Weights of a small GPT-style language model, trained from scratch on English Wikipedia: rotary positions, untied embeddings.
Each number is 500 + 40 x the weight over its row's rms, rounded and kept within 0 to 999. Layers, rows and columns count from 0. Numbers have three digits each. The size before them is the row's rms in percent of the matrix's.

# q: layer 3 attention query, 96x96, rms 0.128, rows 37-50, columns 0-95
# k: layer 3 attention key, 96x96, rms 0.127, rows 37-50, columns 0-95
q37 095:598523509492415527500503451518585501505519481507445549561421510460485511468513511568505584538435469467484507494422467529557471510491439460506506406456519558532550417479518571493469430510489584524536523534535450503510497514495559530535502487557468498494509511498503442467506482518528531498
k37 101:447510441541484477407478508505521537459542412534469493474477521505587504513518585453550504562486512518448559524538482518440441553487473539451478474495549442522499475571463463468526521474415476471553503551560449492542490534458585526523541483547515505552516451491474519513475560523469496463
q38 126:467496493563590451494520512441429488487501489477552501447574478536546434552473453461531461432540562544520466534551502494481604454435539492509513556538506450470465556511438413459524585476557458483502540462476502523506487487480464457514435494490542515467485502484484532537511545510540505517
k38 089:561546498533566472488509534522500493561521510582539565541466469534506498462483475530499468483470508569562468503443523519526578440514507484566636438533510506533461477456519477510503438551502550530489482499476485519541446538472504447516468472531470420434498525482562441461475458443527541488
q39 091:449585471481523540465533487498461480546524476480534486560565526474445517497493524579436516482559506511481422490455496551485495468460557591431471491512502600501488516589525521438479439491509515517481496509546503462519483528524507566574418498496488458529551557444568482463532473503503489463
k39 093:512457523488500453541607549456605550451428553515423473496495513523520554502510536515516477528502510513505549538468508449469496610491455490458541491521479482540537438496532539511507567437446467529560496502501535531495465468468509451415447552478506458560468505471447531471501504491439513457
q40 094:507466523451480463450467537591595464457478481461548552513527516544489529539512452491526499466553491511566555533480458485551506514474456503469477542563509515452570521434564502547505432437518517477481494522480552466478485466470483502471496435543434524520514436511508597524432485476514585546
k40 093:506466520490527571507547548513415485469526442506532499472511487437515436524462491496431513457497585491563514432575555527481476551578540516483461514476528481491491500464621489517480498444506470455524531415509508500502503536534533590484523529497501538450505442468492456499537489442532413494
q41 084:533575523525483465452461468459461462479426467438501427440528488455507507491611515536486547561467522546581480483549498541517440466518518481514469514435457473510516546557516524569544490472474513567477542503500544492469455561495497535538393527509512465527537522461503444516511510475450461559
k41 091:418548480511514422492522525591533588459532534499548488517561471538477530457450560478449515493442474502512514515450540412520437552548491530489449524485467524514544516473478527543511539501509479496481486498495491508461474502556429462461483455424484573498530553454450502542399528559503479464
q42 097:548496493500472567515566559476552460471487588474479466601473453426436479477512479505545510434576475487500548500519490510568527413476494559461532576468513525485579472502505482486487516492528506494505567462519485457558532499517460592477470482489488553442453454515467481422515483523486470487
k42 101:553469563550525462408478521505536413540473506494481483518437482547492448475580479547508526541538554530470543483446505550524484514435487454492519533518532436550446435441502487476513516547510510558451465513450472524546474566488543492487450536537519382495485477539535549536437465482497508470
q43 090:560447478542415530457586465406507508548465479495521503539510450478450500514527524480517490558516561512504516535500529574513486537594489444528552480440572464465465484492467460519509565471498504495460496546467475522442432532528465471472489540514463469466464471466489551514489597523449515581
k43 093:546533422515546569530532470528511489457492519494567475475483467557541527544553457467481491490395454462503534503488486476544556402496455449422498548470502527562478470523514474530511428509462538518434504548553504421483520426521491444499549434445495508473489520508574543537514497542501496519
q44 095:514546514589499455474462531544469512527560516536545562487449521483558500473404417499443544466513517519431514479513467442455553520537457458515474474463539459551475522499506507524468468506493447515538495471550537496525497490446491480576541521394505451467459564504507419548420492515526528530
k44 088:443510481533530443509495475554562485550484389409492452519546480471539521508545498484505593538512475472516454555510557536546461441479486500528578479496518454500474515484490519519529534489481492517520454482498537475571560495470493608423479518482466490498546439517455465556540536424488506445
q45 102:453513546526478517499504491474547410536528514497457429532425489537513443506463549438522497451516492494493547451434548450503477473525512452506552464562431463525545450563559489520477483526494520428470447491402486505538533526549536512451619543461516496474536459540509518543505489483441485498
k45 102:523534536425463482436430535504496531535522487519481474508495488487467438540566439521502486565466477493406615517489449515475515496465509496504464492481582526498456519518516448489471541485485498536477484461523447492571488496438493488484503445503519492477515454604500534479564589588456486571
q46 100:449513543469477436496562460478462486528500577535548513469395507484524493518574439490474481567572571547513536469523590427491510491549451490537535494480485484521497514466538473462453512537443515474477488439492483550490488486490456499518516495412528525593491528539479533466461416495504436519
k46 093:448488485475459485557440430580497461514462475494496412477511435501529505489498547520475577534573498488452517497516475466521499503476539444546508438493459598508443499459437587451468532485533509467509455546539510504492465534505485471486543475497575480503533482556564440480551574485533513574
q47 092:535516552544493522423557508453565590422538494454487477404539540519537524474526451518471514533469490424439453539491477490502537516509463589576542519451506534460508477505552519502548533537476541537478503505444497442481505534567470498511499464472469552533416451482515507428489520521476478450
k47 102:461487484503504536561483529524506385503450510446483540525548466470454504515515479536532495521584501446522509519561502455541488452503592476537475538536471553480502559495401471528471412435448543455534460528545443573437568443492449488470534553481536498498532478503497475504514471515533495523
q48 100:485496531532535441567459562527580466541476444533479505399508463435519527541537421496470503504481464466488518499491436455557468479572473557520479480552537418463491466432436534484472457533474470560480553442557493528504545513477461447507501493472570548465520477516502500473559502451514549503
k48 103:489504463622480509465542507432405515483466405526511432457481516466433519501489521526500567492457557480533470502482501483511478498447588459491465497593483424503450497525496489529487492516480518525483540464504506526438497551453483491536592525575470470447535499473505485563532445491553498514
q49 097:482520463541445452450497486567462488531543522499485456498472484452499500496478494518467453447519428467426528552493533557474496513503516497517516566597558467528480412514482546477538444492557430492486516466540542516570404488473536530508558524389525493490500517510514445472539489524560566464
k49 100:454496582535482503495525463458588532455465462532487501545485475501583544488546495528520535562474553477449476512465475498429551488509506461494532434490521424511541463481552408528442522505500506567554484483423492463554538494498472531457425545471462439513514525435478461536501470563554525474
q50 103:494470481448540564563546495457427559536510516463537518560474444527483457493526474486513464532502551550389443489541473497506511480451530406551469492432503480534556456455540509539515540495532476510522545517548537546533465526489511491465486504519566477487524511520488465526552433446506396424
k50 107:557511499530521488452553486488573475512513521561529533480412549543512538434530486466534443484543511523488475480453464467469461480484398515531511481482466534505546487501422531407587407553549507520499500522476510546577453527477510489549555492519485507488427523570524512493456481491484562451